python train.py --n_layer=12 --d_model=192 --n_head=3 --n_kv_head=3 --head_dim=64 --d_mlp=768 --vocab_size=8192 --activation="squared_relu" --norm="rmsnorm" --norm_place="pre" --norm_eps=1e-06 --positions="learned" --qk_norm=true --attn_scale=0.161 --bias="none" --tie_embeddings=false --parallel_block=false --extras=["capped logits"] --init="normal" --init_std_qkv=0.0458 --init_std_o=0.0 --init_std_up=0.0458 --init_std_down=0.0 --optimizer="adamw" --lr=0.00229 --beta1=0.95 --beta2=0.98 --weight_decay=0.035 --lr_head=0.00644 --grad_clip=0.5 --warmup_steps=496 --schedule="wsd" --decay_fraction=0.79 --decay_shape="linear" --final_lr_fraction=0.0 --batch_tokens=[16384, 32768, 65536] --seq_len=512 --doc_mask=false --train_tokens=409100000 --steps=10763 --dataset="wikipedia_en"
Each number is 128 + 32 x the weight over the matrix's rms, rounded and kept within 0 to 255. Layers, rows and columns count from 0. Numbers have three digits each.

# layer 6 MLP up, 768x192, rms 0.139, rows 405-477, columns 0-95
134124131124131129122124129111131118124130111127129135124113112119121107125130139122152142130136133120108116120113120118126151141127106118126117128123123125125132135145109138131134136135091112122126127109101126123133131137133148130126124117127130126117122122118144098125120130115150131133
135102104140168125122095129153096123135088094063121092167105057169170077147085147165191155120192087085120044120115131168182143167161117130087122143148161101168128134153113143079187135107120100134122088050109095083105124141069118175185099149159127092117107142098113066099112138082106109126
160147165071123070119152120123062114121099107062121107122155106132085146175123239166129091127098128153109132169137133086123176177136180115127151113108092093182140208113177094108168079055122094100103171077182151086143154161130116030137101095193169155100153122132127122171065071155106111100
191086075092078143178083087073164081166099156082155126156165111147089102129162176147135184087178133123151119119144120115177142155071137114102113173118145104122139068144053094119129101069103068135099107104125141125115093120117145146132138140101140160110072139119187134193103081181132079134
137125130127139115124117100126126127160105128131139136125133123131132121117123134121149140132125135115126137121124135131139132133136101129097126118135113127114129134143126133132122136139110116145118120103135115119141128139107127122135098111135130130119130124109131110134131118130134134124
155161051074153144175106103095162072041134118105136133125202135152164095104094027090179073130060112132150135161117181107164178140167125149085119147103121085160117181137168210156139079143111114194097123086152131134144103149094149129146035059102096162111125169118050101145128095112144166114
135138140117135115108133123127135140120134127121123144123121115106128122132110135095130128125125120106124120114115133123134136140138116121113124127107119114120132124135124121125123118123098116136121127096123126111143146126119132124132104126124131125116113108120097115126130101124133144149
093182117093185119137144117135136057127093032173174140077163166170135136079140154192143091194087037153135090134110097094108118158138125107075140149102186116116142155139108093122102114171113069158136075053099098163138140116082167110036094086178160158113093152183168143203076135138148145100
159113130174214103120105109110138058089111191132140158097099113121124098213160129115115191149109143051097129108111103085153192116175080167097206148160105065074110086167101140124097137133084089094042084149111164140165199166139093122134107086050137156095118088101206084156132151156161099144
117153095110131122118129089051122140157118129145181125147083168150136136128121103147131109134152169095096064119178141121178197190171127140122116104110127039153180091139112156203143128167101106153157226115145120097083077057130091198159140116124141093095105129097147112052130119142167161145
210064084068139132122086100143091118142066141119129178179157123081110086122157133076135100166058082096186137061109044171117149142099112111127135113124100164083146120118128098137078103087082070093161101097115084117080065145096187121159053177132086169121078116139089145150121079138130071083
135113077121092096095165106119098193154161108089098067146128074073103096041150138072152125161172056143121164076115111164108141129130069090098121144097094099137153126179074090082106116136112111098149149086176084105123105136083239079126106088083082148094113098041165078207159099142224144164
142183126113140143150165124108140129140048104138086184114190079134177108143127147173090125135113106077052093128066137108169218166152074147093146091134135120044124100154062087127090083074105110110132034099173129073137138154129199115099138093134114095150133096108176068189124125173086103122
151121122136131137120109108121112113143124135123136123136109128144126124117129127122161143134139125130137135124122134124125134147128111120123125126140132120129150131153130129138141130135110131135134117108122120121144136131103148126133114106122129134113126126123123119130122133119131135139
134134132116144126109118090150117124115115115127112127125120128118140111109144125122150153131133132104130123123120142125134133133129121123115132133122128116125140131171116124133122124134098117144120123107131116121146138141118145124124099130138134152121127115122129124124127133127128150146
139115133133099169040192131173176130154101134073139088117150099199173122103130214114130135179177145107207143098161081138088127078051121069094142028086142124071139086158063081082063081088112149112114115105154118157161143213117145129102097130129153091100093112075152103186120090142114163187
204156135158156076109069081130116150130060136090103135094097094133105148109182125161099174120173123036105096168073149131149156142158165138121185120076193099073101159154037098169106108099110061103111099122156122102125137171084087182163072088088154170096111129118179052106118079151121132086
166137141126149122137089086145120104128120137104134133104122135142129113100137130106141125140113136131118139101122136132112152131122097119082143121124097113104144139157125131158142127129068096117143128097126126105125140137113149115132115115151117113125093108123102136138112130150140129121
154099168096129070087141080129157129116115113191141127110171086146179129118097150158162088125121108163106139087136090078133165219084124157145134141026087121154118129148178181085136149108101112111116096069136089190131113210111159073063131188140142110142170145078152092117060175159134075173
125149149064123098159175114086113113179097117170140151096154071102173075073169093125187061178198079147065167070139164144155110177188087124063106097133105017132151068177107152101124100064103097091124115103137054104147183079203119100192155088149134112064016041142171145185165143152177208121
146141134130129121133123124108121124129128128108121114119131124133122128125135139121153134135121138125108114102119125117137137140132112142108130141127134131117145127149133121128142118124096101128138126102132130130120156135114135141127127133130113113116121110117138124119131127107136127131
183152100093174085141104122098207133102094151145047157151157079097242120066153133118137155111095209159194137139118117058184117135077098148164188145122129151148160108169160138153120131160105123142103207066158147155118124174119111109205037165182075102074113168135119106181087143145161097101
143144117143126128124122129129130112134114136094123145128132113153135105118119132144129125120126130126119126125135140132133123130124124116116133114101143126126152118152111114125142115121095097120131126096120124103127140135110137127133115122127118144109109126120125132128128147105157170146
144134153118157115121134126135125109131117120123122126110125117129132114122140135108135141135121128125117131123142125130131151142136104125127114106130133121125158141159129104134137106113088118129133118103126136117129123140114157136133110128103130134106122123122135128119117109116118135125
139152141082179145094146100125117065122139087114110125107071086130172081131101131133131114095089097079127117105112174149142179177107131167123113128140109135083127118182095059135099119154101113194119125093112140086146125168087140122126118124118137072143123072125171120143129092074151158098
149129119131138119115096124112116128138120125107116121114126103139129118123125114113132138128151132120123127134110145126139140151123105127097138117141119125122145133156125132122125130130095106125120129121124123126133134132132136127128118123121130125128134118110131109123129131115129130121
110153171177175145069132118142113069150135102130170147144110078128122115113128166123135089100181110126094132080104191130182137117065174131142170063127108109108183169172101094159145135149108084076148148134060095091132194140045119133101122103141121157119017131119134098111144170144158104157
203148110137096111061054049136113134161116235093127115084106135179201099194170125191136079154082122149062134055131092142166169182105126052138126107016172086080189216149055155115131091085097098118183097105062149102196154149126123066068172177133148130218097134163175078208121170122161107088
124132136138143128129127128125115116132108134120131126109112121132141114110136127121144127123130138123121134121134133106128135144128110126119136141123127128109131133159139121105131120131101103141123132106117112120143138143112148130128128127129122157118144130120117129138125133126136135127
151180181086138171123144114150080088112118057114106163086140092114111115093088078131195092202145081166065193074147190031161147148177098058122120169131148141106162143153108091076115140095095143135151017102095114108163186087090140099125101129140151174072083153095151118109139130138103123156
165141162122090096045151112080179087188087159109110149137088165133173086140128146134138111142087118093118140111084085143107124151163131124139205085104123087116166169167132161057078149118116125109118079085097123163106109153113203125170093165159136116094151099122081116117079142150120164113
143113198103142069191095079166102152148032206122157130101156161134104172136157132178157191122188093179129175130174048161190157115113134127113152130125054155099124158165099018104117124116093152086127092084195132125125154100135100050193133192100130129137098125163049079093124186184122100128
187220210178136041118174095126119174173156171088162108099169060083143093110119106126130140083126199150109173108159100064084167178131056074100067093182153072114158084188163198116128091151097133134100185094124019096129164077141163144172110128125102060067141104121162119112117177124131161105
122091056081115143171178108092161030061139021175111114100134180109116152176097129120186060161145089163140163048136101150162090133116105198117144117008134189188128129129083097059180130145098095138131092054177057103139091166064153069151081083213189150193046056128174127031104121061146223157
136160096114178071160142131158141117133149200083148140083132087156144118182099105150135137189146108142157130100091091120133119119109116136138155141093142136104117127152122112153112100107118145091153149080088055098104168202111154121140118086119115122139138159093163080127067119160136096170
142138120127126130089130100143132094138116137114137114100152129128127111133118138119145142130160106121123124110125129117147141161127105102125132136124126128123158129169107129134119115127097115124121156096125132124133140153099147135129112119135130122129126127118133095132118132117140148153
172143131072137074092139095128104056156126179172064169144105160101130090134096130123132130061156111078093130117154178053196170102070110167133097117064163103208137112146116149115155106157097112157168120101146130160138113120067142174171136124108102174078094116138122138156032138107106161093
132139121086157121084150074146148089117089066131117083177135097144189153114081116099145123156140162094086163170133147095180104116178125164047107081162167122122142113122145070148175160140094141188192193113127072125096182154094110117140124131097166102155094078137101141054102125172162139157
172084093060094158109084081147086138125088070085105145088027096104143096092085150088182132134171073161106100067132110108173102184142082115151102157119100151123140129172047125124098161098105139077121125103097029137128127130072221081130121100133066045110082134178160120212162109110141106122
146123157078100146112158113138124141143082095155148161083073116126135166062165135128139112166181120117128110105148140118124117127136053137139161116102149105149128074129115170152129145137114132159126125098152117139143185126088149133133128149171147113112098136130161102155101124130160160118
123179099109188123150140089164117079112174097144110105089155070147157122130140120162120172100090125151107107090174135117102176124151112126145201167137155157066157170135069178064080129103092102065105143117142175066079168189155178084103127127097113116071180161124153066150128070164165126087
133102101102098089108146063082133073096123117131119097105095098092132136106088094145122089166134150118129132166125110149150161103117142134161125131159191132163113127149088114111197174095099148171131207112117190116156199202081162081171139106148101154134138147142110045137119075129140119081
195150145116133071139153091123133128201138111126141153131186189091161135080081117094127134107158089213071140085156120117068160219119054114117186115134123053087103152147175234074155135106093127115178120112154077137105200144114203125201130147150161074098108103138082080134094100163099126068
093095118092131117128103052105098142169134179107158145160226084172053110157176181162105090186178145136118171156103105120139153139127086072102113120134138137101175197146073091133129165129093092170147140108170092146144052153045182087135145049094182132137180097103111076145127160122196082166
222116119104147125080108099097154160098144138056085081177071073161127175130084142087156165123197160152162151065130101122157132145112064149116091128175130066135137176134101080146142126180082092184095172130167125162108138177106167130148048125202110124077126150138092162076062088100110181157
142146161148090179086167103148117097086134086137110115183108180155207078135115155110117113129101148126103089101096153124115165101121056098137139128096128118108187111135143053111109091068126124080104079107149100101153146147094118137124055148122114177110121069102113139125151108164150138122
179129104116119110116136090192169110131158174107172135117103128111133131132112085159126171159120151095166125177069038103067113127133069096056195164179168078137118149141120110188110119094074134162145133132118163123099091074124179149125108107184188147128126133052075121068065164133108192147
142175145123172142161154070124097150167096140140200161101061139125176116090102143134193085152107146145076054083136067161094143070125134097099176121094175141099064145176115108151092086125096094091135110103157165064084156078083142148194134109050138103072139109117144123196154165095167093135
144163167109160127146153082093123129128058102164150181081118114173147086144138097155138114188153080091038164138120112106139130138168105095119169114094130048153102181145103069137113110098106132116128136127128162079145145122148113088127143077163120108138116082151121105139090146167095121162
171197158050110143098141121164066093088083136088092174154082090171200147090094150149186141106185130117133131130155086109115225131119062078073094106109128064094114160135035159098068125050097154086149132124189091103147113103156164098098087137143104129121157105135160109125037089051147106155
199142173138072087180103092082161102142163148117123115148131128100134043078099161076170127147074176119109156172103051159118169124194107107133140053169051190087156116199081099167108067161102157135081190089192067086119127130181156085134112094003112089090096119074059153095085061010112099119
089151128069146089144073129121201121140157112088060114082157122131147188118091137076153143110112124134068183113209114135176173146115044081127079164111145154064164127190133033119117119115113074147109140092152096120194109146120131093074120097103188131106121073123068176116114142067152123101
171090151182127165145173104067097114094087170081115075144135089118109168092124142118125125172144238107100115127122146174152164095090085075118195056135087101068157127160112085166183073096083042118171129108097100085172143124125133108124097165181115140135139130179087063162141164086105041147
183122154158071141161180047091094177120108094156074084011162051209153056113223192093120236141128068156079109076055174110193171123117136112134104115122109153124110143146086093112166097063079147122140150096148143098131132113137163113062003122128109123180063135126150095202106063175183110141
157142146133126119154128110117088100083124175142079181138143171127140110099112116137142115112078111152129160095207192163138175167108134182158104098158073072109127128101169133160113122106109145172151149084105145115120175125111119106109146087121059174094097124101174166062110118076089154124
174143153151072126110137106101158095084096141142130175149124163191103091179165145105131170139133135144108163126102138117157149107124112128147150109131164136124127074153075119119148111116140162104150103115172120166171118179099155118157099086096146108094181090074123149112146155112131149135
111144120141118139102130077125117096127169147132126110075140122156119106126101146044103144095122137115170118049100159157088162128163110153083136102095159117100120115149147151155158141189109147147169186108104106130094108127141092151141134089070074113099119101075109137101148111124175137134
129092110096085104173161126201150129171167154100101118135124095104135140085062088090135149143084150105112118121123097153126105125098057152125113149105101131102097172151142117165150173145099107173090192081141114103130103103144125087153129075146084097170150129106121118112090092110137197166
183191174077168066138133111112131140118094121055087150059113138138150036106113135134148073137152160095101129087197085105119088110123118114107168133144142072164100145140125109129131118109124116127092112102142140086123129095108060078196122118122182135139185143102102102111112155121092138128
117077131143125120105086109133181128111082131114149097158155148128130064171139080094132076099170133157146109104076101130157191104119121091121135112116130134145119118161092147094153101136120133125099150112147089143168165139118172074146147094117110207074162093117162134117127148087186102154
175114147128094122117149121109145059139078141105108128106095083137136110120155118173133092151113094104068139140119127096153103126110143108122177150135094068073092170172132127126117102098125117124140117117123132125135141097088149105126117127174135092156130098115140060147093099155079153176
120113087167153120126176065167089110140140121008192144055126164106099107093150104011124216104125171131150121088133126058104143185138161099110128134192143149120067129136140119143159083191077120150157110110126107125144181117086120181115074087099130097145128124109098115062100128070167149169
154065096061129132125159108160070087145085098116115180106061166145169165134171124115117121198121120152144098197148158126099169119116111170067081102127114052143085167139087180090115091157089179077154146100123171141135170108146178044159115111051129128181186111070117105115137137115116163135
115144181195081079107118035137188111146161076153109133134151067138122045060164145047181102110135134172050139074174084106097142144223111103112091160140185078133156123161084104135184111080092173074123050104117078136045163171104099117101133114080183112126144061119149129117162074191189120069
144138113131157139127122102116110108132126133115126116129114116130136119109125129110151130127131120124104127108130127128126131148130089123127125133119137124144145128164128118128130131134113114121117126108129122125141136140125116128131098114122112135107124128118130115140127116119139131125
128140126136133133116117114120107111128125121116117117116126125137132125128131124105135118120128136113128134120124139121132138139128110132122130118126131110124132130159127134131135114135107108121138133109121119129133143150118133136116112124126136124121123112124132127117123124125140153131
147143136137089121105062143134093179152132134150144157097086143132163105084151154138131096063170171075052172121095093159121170172174094099117117078164181139109146070182087169086106133111106141137079052068130163153138150183135160136151086103189145073068094088130151152157081148090181130159
149144076101139140109161092120046127174119103092091056114160119135079099144087139089144100118127193100125114053088142132069159128111111133130144075131120136135150121139105122155165151126094144150060100123152075092109220096083131114146108079102125195054092147131174114126127066123185105104
109160129183127115084124060183178049146119226130065157164092109116113116182067182067159108134052125095123079100171026137161151095180047050141151131034153082136140074178090075094142136173102132117053125117100029134135092195069154078128169137128143094127099089098118129150123073092197136144
178175138180124069151176133105117128122172119158200115098101081086247099101141208143156148153130184100087162120165096117105160147088081168089158146117136076074129114162101113179094126067113079134105076111152171132176140156108164157212134118191115084105060133054162132138053129111095115204
129155125126129053119114103145090107118137170089125118111141175143094097148089115039137166107133117122093129103167132141163180157186116140130140114149108173108132186166176137169159105135124131174141120100147188101173134173084114141142073124134152104104129130148133110122137110089160154156
118167141152204091178169112182149094095145061172063206118168045164160062145150217136147135172192127165115203040101108070193158175095148188082226129107134158166133195176115165114184102126076124076126060121191079102152158143150213076173074047086151057122079089097156102131084162137135169128
207134095202059156104154109128170144169104121090141089062110115117049098181138109107143146135148170180140156106104109123133093172168042067086162196166105091055196093168153247148042073095103096135133106104124108166152094142129162113091069153173215084103084134090173187226164115097166193155
# layer 6 MLP down (transposed), 768x192, rms 0.132, rows 405-476, columns 0-95
130111109134134132131127140141125128131133134117123124127115121131137133122124127132127133122127122144108138126124123127132133133131113125126123133140119119127125132124127136140131135127122131129124130119134122126116134125115113114124126131130116127128124127140132128130121103144128129130
162128155095133180177108128124127099097068152182145148143075130086166110167145093183099088140115151142169168168107153112106086134155131119127162130142097153154141200141119131158127136214105121122167171127163074168140141189165142136111175111131166104124156160116109108131156106078141149143
033070037145160100094151134128119134136126190167158162102117091086092182151096099107072127107223150132144102147084186097181067135138118120136194079180071143163145132118171107136145151139091114103103118113088123058116129148174101062137208145131146144169138076143099150128145146200086155138
135180145175133111175108132139091127109151119130152125138107164173067070091101107098104104123098098111111144118127176106082163098133105129162119082139118118140217099086126136137159184140117206160216154145082150124084119087127076106141167123132158076119066118087151143120099127123157103120
129121131131126131126134130124132124128120129122124135130122129129127131123125130124124135125132131129125127119141128126127134129128134126136128126131131131129126125122113129123126121131127132125131129129133123126126136139125134127126130122128133131125131120126128129134125130127123127133
105096208163157109169087229114117133155178099164150124135063104119141141083154145133103227151158158125114097097089129155148107104119207152169102138186158116165110077133083046099121089112156117078071150122120110133120073117122104134144170072116144128142119123149162146121134128158157176189
128139113124125131129128129120143129135135117127119121120127120129135130123127129130131115141126129130137129125127133124124139126146124132120129137129134139133135128109150123134116126131123128133131112131130122141141119109131130132124139122112112123125115148129126119127131109116126125121
130123132116188124151103165140111102100125159087166196184117194120178178072226118152118125126160062160166108184145061084115067112087038092111123188126086140149124117171077089150128174166084150119149131144069153133043114131153153082119116102088220111152159147165187073134158150166153148166
099119114153163119149136131162156110044122111108150207099138147147183076181106074115051192208128120043071046140103136121064131153183103117131164122147065104127116079097138175145088209087165094131153154050133168145191182127104129086130125162184057137159149155169070106152093151116157106072
154095148178103120103133122132139086097129055142119131145104136079120132084118112100062125151060125177143142152145144127072126118175134112176144062130171125123044169139137118122086128134167131144180063167163129149154111162154124077102142139162024177193080093070163144129133182089109052160
143177159122124097154066124148146105085173141147154182143138078065150188170095124183143159165061125097130131056163081089171161156108125097146078214150152141171134154075152120065095094159113142104212142091101186149090150215135099075142095185092102090148161158142146119167103132163087102188
151100178118155107148124039100094087137101110174173170135092105154064112151179162119127043086078153101121092193091136081199148094075099117136150166188084108124167108137182169180087065124052074131160054255104109085135132152139133129160182145172149108173088120185100198084094128122075083179
057093149170108137210221186150176200092141081139100127120153169109130134113096093136096097162174098130145118153088204160149083117130127106100139186162140159126091116172210153089181133187119148114131123083206146139107169132138137154174180086148065203123107162134093140123142099108104094149
132146135124136131133139138122133150138132127139132138131124114135135130124121117127127129130137128122121125134124123135129136130136127121119127136121123138128125126120130136133140136127133133117138131128129114137121116133118117131121127135125133122120135129142129123121133125133117131129
126135129132118134126108144122126132133129129132133128143128122130126118163127117138141115122118128129150128136134130133134131121127147123130134132117128141126131137125132119123133120126132131124124142135116109121126117133135106106124138119133128113128129111122134119121132133126126134141
113154163157087116133210179088123139155156110111117139121156137135173092093145096138097172097136152164118166196125138121114007094132206158108132122096147074103088115091084139117119187140126080200038096152144227115139111194155171119130052143153077080164075136188154095170176201164111070198
081083165125129107108157122129125230089160184164170202147084094126140146136144115169120125159198086147130123138099137074127087138140132102106107074138153159193161144108145101104116135104063204101132227060150074149186132102047075120155133115128147057099159126176122123124085103172145142119
119137139118133108125114139092154121104088140116137130128121138118122142109114136121145103127122156105147126116117127100120145138142113120144144134124141141154126161148117118134142137127109118121114181142141136119145102154111119109151128118139115154141139130131127116143138126116119114122
053129170167166106104128127091139123086125083058210098135090082095142123108131170220145126195146161187127038161147098180150137140167071077093149129138099125149099139139071104143083101148151108156192202186068108106156133140192139156156153142110142125103140136167153148069079177150109158112
092181124120151108073201174121125082172101158146100204096132154086128104093125164164116203072070136194100104102161102149090086091103212122202091158079060149168109225146255168143164092174123095109112042167122072106151155153155136144148078152063147144068137159125098138183093160112146149073
130139128138136117140130132137136118123122127129129136127131136127122135127123116124116140126126127129134110143129117126126113126134139122119127127137129119137124133116127129127126131135138115128132124110137125138127140121114126131124138111132119122129127136140127143144125122126113126129
122154134111101099110104121114156114125135086091251088192178130117145069081109116151152061134135174165174122161111101147159146137035229124179055096135162124164128225122142170131111124097057054158131117116132192195135157086090154112126129127050141085144118132115135121153138080207105181133
106127117123145119136143140131132124126142134144126145127129135143132142149140112138131122131111129138134126126133131119120124112117144122114124138115133120120115123135140130133116143120134127121134118121134122124132136128135136126116133127131121127134124134119133126123128120143125105148
126140108132121114123143156133126122119106140119110125136126128129140142122142134135137136135128102121125131128141128126132129122132135134131131127122134126127150104115111125118118148128116118119127125150120127137127146121132129120146122124133122119116129141130127136129126131141128132130
128112173120110107133140129118118083159167154129159188176117137118124130153123122108120065131130073064138093134143154064171098121141169174105104116185057165126159129139087161069141153161180069131159137155181136130127160116153084142153122066135126121146115129174152190138129111155079151170
135108132129137114139121136122133122121115122124128138111120135138129134116123151123143133131123125140131126133129106122125118122134125122124113131110122130145120130137128128117131125136122124110129129113131124139135127126122134122133121132132129135125120121130116126135118118140123129134
134096095106201172089061154098144185091161130108150137169133117192136164074135116090074084134134091175150154145107152088135111136102136123120142118102118130164106142083067125128089140137070156127179137231101101106085133094154116148120097199152137108146104130074141131107115109128096114123
174174171153027069056060156054125161115181103099103072120205182161075071187136230064181139147081126160102114138167210177065196109094088134163122041155087158153118172202169042105061103125111118120112098116096054131093114159041136120137130163151082044150170176082124100156052052153136159072
137139130107124126139142112137139120130131135143132139126153126127131107135132120128123122117122142143137128113140115112150142126132111135125130122132130117145126128135122129127118118139136121139132126133127128125118118115129133133127130127151124128129123132142134129142135116133118120123
182064157115153078089151173155136090088125149074057203099126174144134123114164125142112068198103112147140141140122117102158154102120096117145085115044120041084157151088090146106158168125056110155137146074103125162167117147115161092170115132115123116119082113156151199199134114156163154123
160242091158142142160119178066075145131090137095160147168115087157179189190160161062212074102116104181105139148121115094126136164204086049122170113146118158083102082108125117122137111136142130121139056217182137162151088107174121180148111159120102100152092147154132087137119123146170126108
118122201126142085125169116059156189128151043154134092142185109236104222123155170083121108063188132196151129101102173080099162055129161185151138079100098113042075167109173084178078160139129216162143159078160124186131108083094114167140141117039219145148157133159143088202147084072057207124
193111163123075104115092196175161014089122159181158105084136122116143105176115106118133104128113083164054108100136095140150156119177123048027143114112069134046088160101110133144091087149070112092156173102171118104183216099099084099125181172216128118229084171122092155156172167093156118189
173066120137080103238195157121153049132120105093071114052086092100158096161135125242072179173084081153182189247055145144113104087134187207120150134233120105209179116099171083156161183136127108157141181097104138154113125075107113200100078131166089197095089109089109137178086176106153154166
094166125117130135120115221142151145097127161167178122122093143099141202121123091151085113139096164150133114136139133137103124153105173205090145141129127135155162101088180135067217103152105102080061126194109117139168135132121083135109151153121112167142142135123087130095136158094117111109
112127127128119142139132142113143132132126120142115117131124129121124135125125153121150124140137136118148123123124156125110115129129129127120128130131128138154134126128129147137135120155142137135141115151138122127132122133124127139121133130132135128124165139116146128106132139106119161122
140097145162196125100096141131195138093165156109157050159173174179155155104124135100132107138159199188106117159076103114142079163158168142131139123179116196083155101176119121091113091110210095081090175123157171165176154083086183155132083080156116119148153142082109097113162143111233137113
163112148096140099155163119090106144086075075168140151126135134183119087140132127121158104156124106118206180128133196122127089124105121158149064124121159118208138188178114110118193099099091117118076100083101154176151116097166126132126203079173103118148130163136097096111163169160107131128
121166181131098182175106105095097125115189113111052132149159156137133121203135137157138145148097140125141154165177115117125134146126177148092184056093155171098124131144119167124171113202142038191116074170177117118141092143129080175106138141168163142133124114186070147119134159200195129102
148139167133108131140170163102133137112121149142137112090134083097116144126107131135134110147149116161093092136169115151130150155092121069157112146133152140110117117110111105124137161128137094096155151139169127185148133139112149106140172126117157117110144126087164167130159152133114108156
125097122107110158095150101171141080118133174109139082076173142118101084134160117068147096145158181155104093114131095093088112191132143115050115064091108086160109069116150084157108112155080123101096149072186186098096098179059094138162158151121144093133102139133207062119137128107117121159
092113118171124157153096092149112167098096145114099204176168183120143124179112086128167148123135116116121156101040163114170171104112128094169129131145113106146046108143152144128096122136124064138172131127154182167070146129113116134148064150149105096081084077106149110152079176165087077039
130179101100136003120183151102181113042116128079158108139167115082155160138085136143063158135114193150151096115225116163108069152151175127164088041149143218049120110134116162055157142143158132053136098178149159126168192138133192210070170180121128143109074086088129102109130142080061171118
177067107092118115138135068101106131089181101122035111140212064146154178115109134138062145141125173087168031125095142110178102116116169100195111075118139121196179108120099137122078121161044115074051143156130114135121162136105207090104160146163134067095064141121213119132120139196122152082
136108157088131109139089149085154084124171086085096118071074151087147107153172115146051148169179161127133136089112104122127099130111205112119122175056148179157141041081160038142117115155077133161149132047154130127168184084143139142107109093124162104117079128163078108138124119122109153078
140156180098180233125155097086143068092158132126153146112112049132116115090149090101119162198126101108072093145116138136132133150130066131145140152155111133193114162123080128164173133095067151176123111190146143107156145135093150147145125102188102083131093130146082181156076085137151105134
153139095113066160124103169090112082098172105182104129093166140097150182098092120166122144165133059098099163187085118098113122086141124162112132115105062109131175151110151082059153162127182145142109108120116076127150109127166153159178142145201121163129110135123031120091108136172158068141
202143120167149161185141132153092176095170081105116193121177112083139113190108172094121106131161108118135135171057144091105213116142171105185080122146116076053155128078113123112118132117058191121137149130164137130134163127112178145169103100137196098119130145116255105131132038151120150085
130119134120145161141130159154109183151131134097146041145133145063113117126127137085104116086120138128078147062130124142141113114144154106122076132090162178110105109138175146136145169126124195153139116180062110158111083110108131163113111167110147173154077125143150069141181143114188114120
103069082089056048125112138126155137124108090150084213081200145080155078120137107073164138139209205094141138122152155181115074159082130147094125121126103191101038131130118041115106140180100134105162127078138094151155147084148152069082128172127082123174130166150109157148070096191104158161
108180081156063184082076132128170055077145150079095153187072134106120172080143116186093132139127093133140159187137118099121214129099202083158156125174224132177069203017127185116042153138032154129160185105019225108103087199145047064101180114128115120120046133086136152141093194082093138097
103129030138118151098068172153169123113158136035114112141090123129129104110208115138106125208116167139096131154077117145135137134078164116129120119153076166135050185182080176127188174178053167148177143065154131160197190083117163096067187048167094077156189197105147013116140156114125054146
139071119101052150170174110129151122083173148126116104153163101144087137096144130127135162216083149177091091111098151113053172153119146127013158134101120127118137088146151234145121043125181064089098045159183146157114101095180090154146100172186142120117096093133091117159117161155066163168
079106181092053174079098085100115133105132123133110107162064127176125123166141142127172159071163110169103113114190066181086107131195151088141069133059189149053036165020118144143134213125163139166139140104175151166153161068158079160092109084153158082074126101189116136148112138109093102081
073128118188137127127135125141130161112131102150052154042099120110115108146112128151089124111098116140100093182133100119097136194105129134104159108165124105117086095166176113110151115190117182157117146108129082097054120122123107124066151110125097166049135068121087084155123180205071106114
102099058132123183147109112091088128091159146122131104115113107123102163154132054067125127158101095134043130181152142115103090144079129104059123109172144149129077138143150122128144142132219110140163147113133089127165179154118147120117181157137119118129127120111128109128057123114153133150
142102080130077182120098129038133089106150115091156139152075150085091144101152162145173120123150121127142157109130120149167197126158124112083153146104112125115124093099132164100083094087130122085129153089064122111121143168123141091110156095087166140090139130183179172115078081201164131094
112139175212086128136074153150199147101163134146163163151144131135121094150185210172007073113083119089143114140104113098087139187184184108153128094087162125139084123070146082131110153096206156185163167140142150142145125067119151118111162135091191121111122215202105147151130134096111142088
126142116092119143109114092093112130130133121196199120203129153143124146174146109094124104081058103119122090099163189088191084183129139120094092156091151158073193067063133148152112175200123150128120115190060144169081086161114069174085137083123165154152103078094059108143183123098143142066
175211168149144137111174114121095109135128167090114167118043190138141132123118164116160138095082133167081090152141119135156128156120132150126121123134119078050146101123172091149125124078185127142137117165109151157117140114138097149106149115158102076054099128120087138177134143109128175177
100141088130108115109160148128095129148131113147130070160087117169107151145127151085085148118145147100170148155158121112130124108164153147164147078152176160133114113118165130103128170170242136139092097061141115104088116102144156123082165121088129170132163119180142113149149125110165151136
142118137173060130145129146164191152093147107103113156188155157162165076132183161151136173184109164153103098198142056138190140138166145163081105098120132133107136104149161113170174157075176087139008109147127079183158117153068160145152076176168176103135141143099106130217168200161142151066
134075072120185129094115074053142156112108103125174183117181076105193149183204137157179166127106137124153175142144176144107053119094099179151095089143168164108152143100094177155113123119043122110173132093118101175062167113128123152057121175164218057125075187079153176100146072117166111130
068075098180091093230135051118148105133135113136094080034140182060114137095180130126101070114126163182168083177088145122106105121107159157145062113083158064151042083104154193082127147163092063098156165158176135161152189060146164100136139140086170153114251154130074057138122183211081110096
131117112124124122118134126133130129119128121115129117131116134118124142128133134144136129124139132108118137123139131125113116130135137138131129145132124124132127122126131129122124123133125116124120116120140125133119126127135129134133129107123128128133129140139125112106122111135118148129
127119128130136133126126126124128130131130130131123114133133136137138128124123123142113133124118126119123136118137111125116125133126143121127118113124112124121117125123136121129124138118139129153143124135123133133126122135130109135118137121139128135135129142122124131135131142123125129130
159139108096103128063085153086107139081120070179090104075158072151206163044140094134050121189145142155190188134144091133193154146113153116076086086119157137150091126179108182167178050157153109170131179159129148109128110168155169123122179085142156074174140120173067100069142159061050127101
115140102107105156122160073098108159169209122094197147111057063080103088059131182135139142126072151167116126122134126140133102077114164144146135139136088094163123148118114132094120109143112098131138105246081189098131104147154056161121149183091085145098147087132135155082155185116132108125
145095063095117110194093189159142094158135086148144091108208104109089161202134104163115156111114067061151142140179088087155167131077101068153106106104160093172092055127173179121122074135106154121074115070210112198081115051113156111116155214124149068109150147039144106119126135163101073180
189167088165118201137062125130153157139083138141142117121109109094075164150164031142162209147170075097109202110132101114053147080115156076161140126131094092173085147090171112166194137186093160146106149025167078163142133100134146100136094188155111116149099113130096087027141095139103115167
106128177119152109175149129081127144097076178110116155164160136090107154175141083078121160115131066154093169144105107093157098162144134131087097109091161131106130168120124135130140076155027166117112151078127085139131132135138052170125176156166118134142147113165100113128114136138174088166
104175159145193092167170127155111127138098135124105071084107121095122104149119118157081163148045191116138055065131097119158109118142183104192106165109096048198129202141068196024091065167100090084124099162141207094093109192128105151091203127121144146159128099088087161059167124112182021131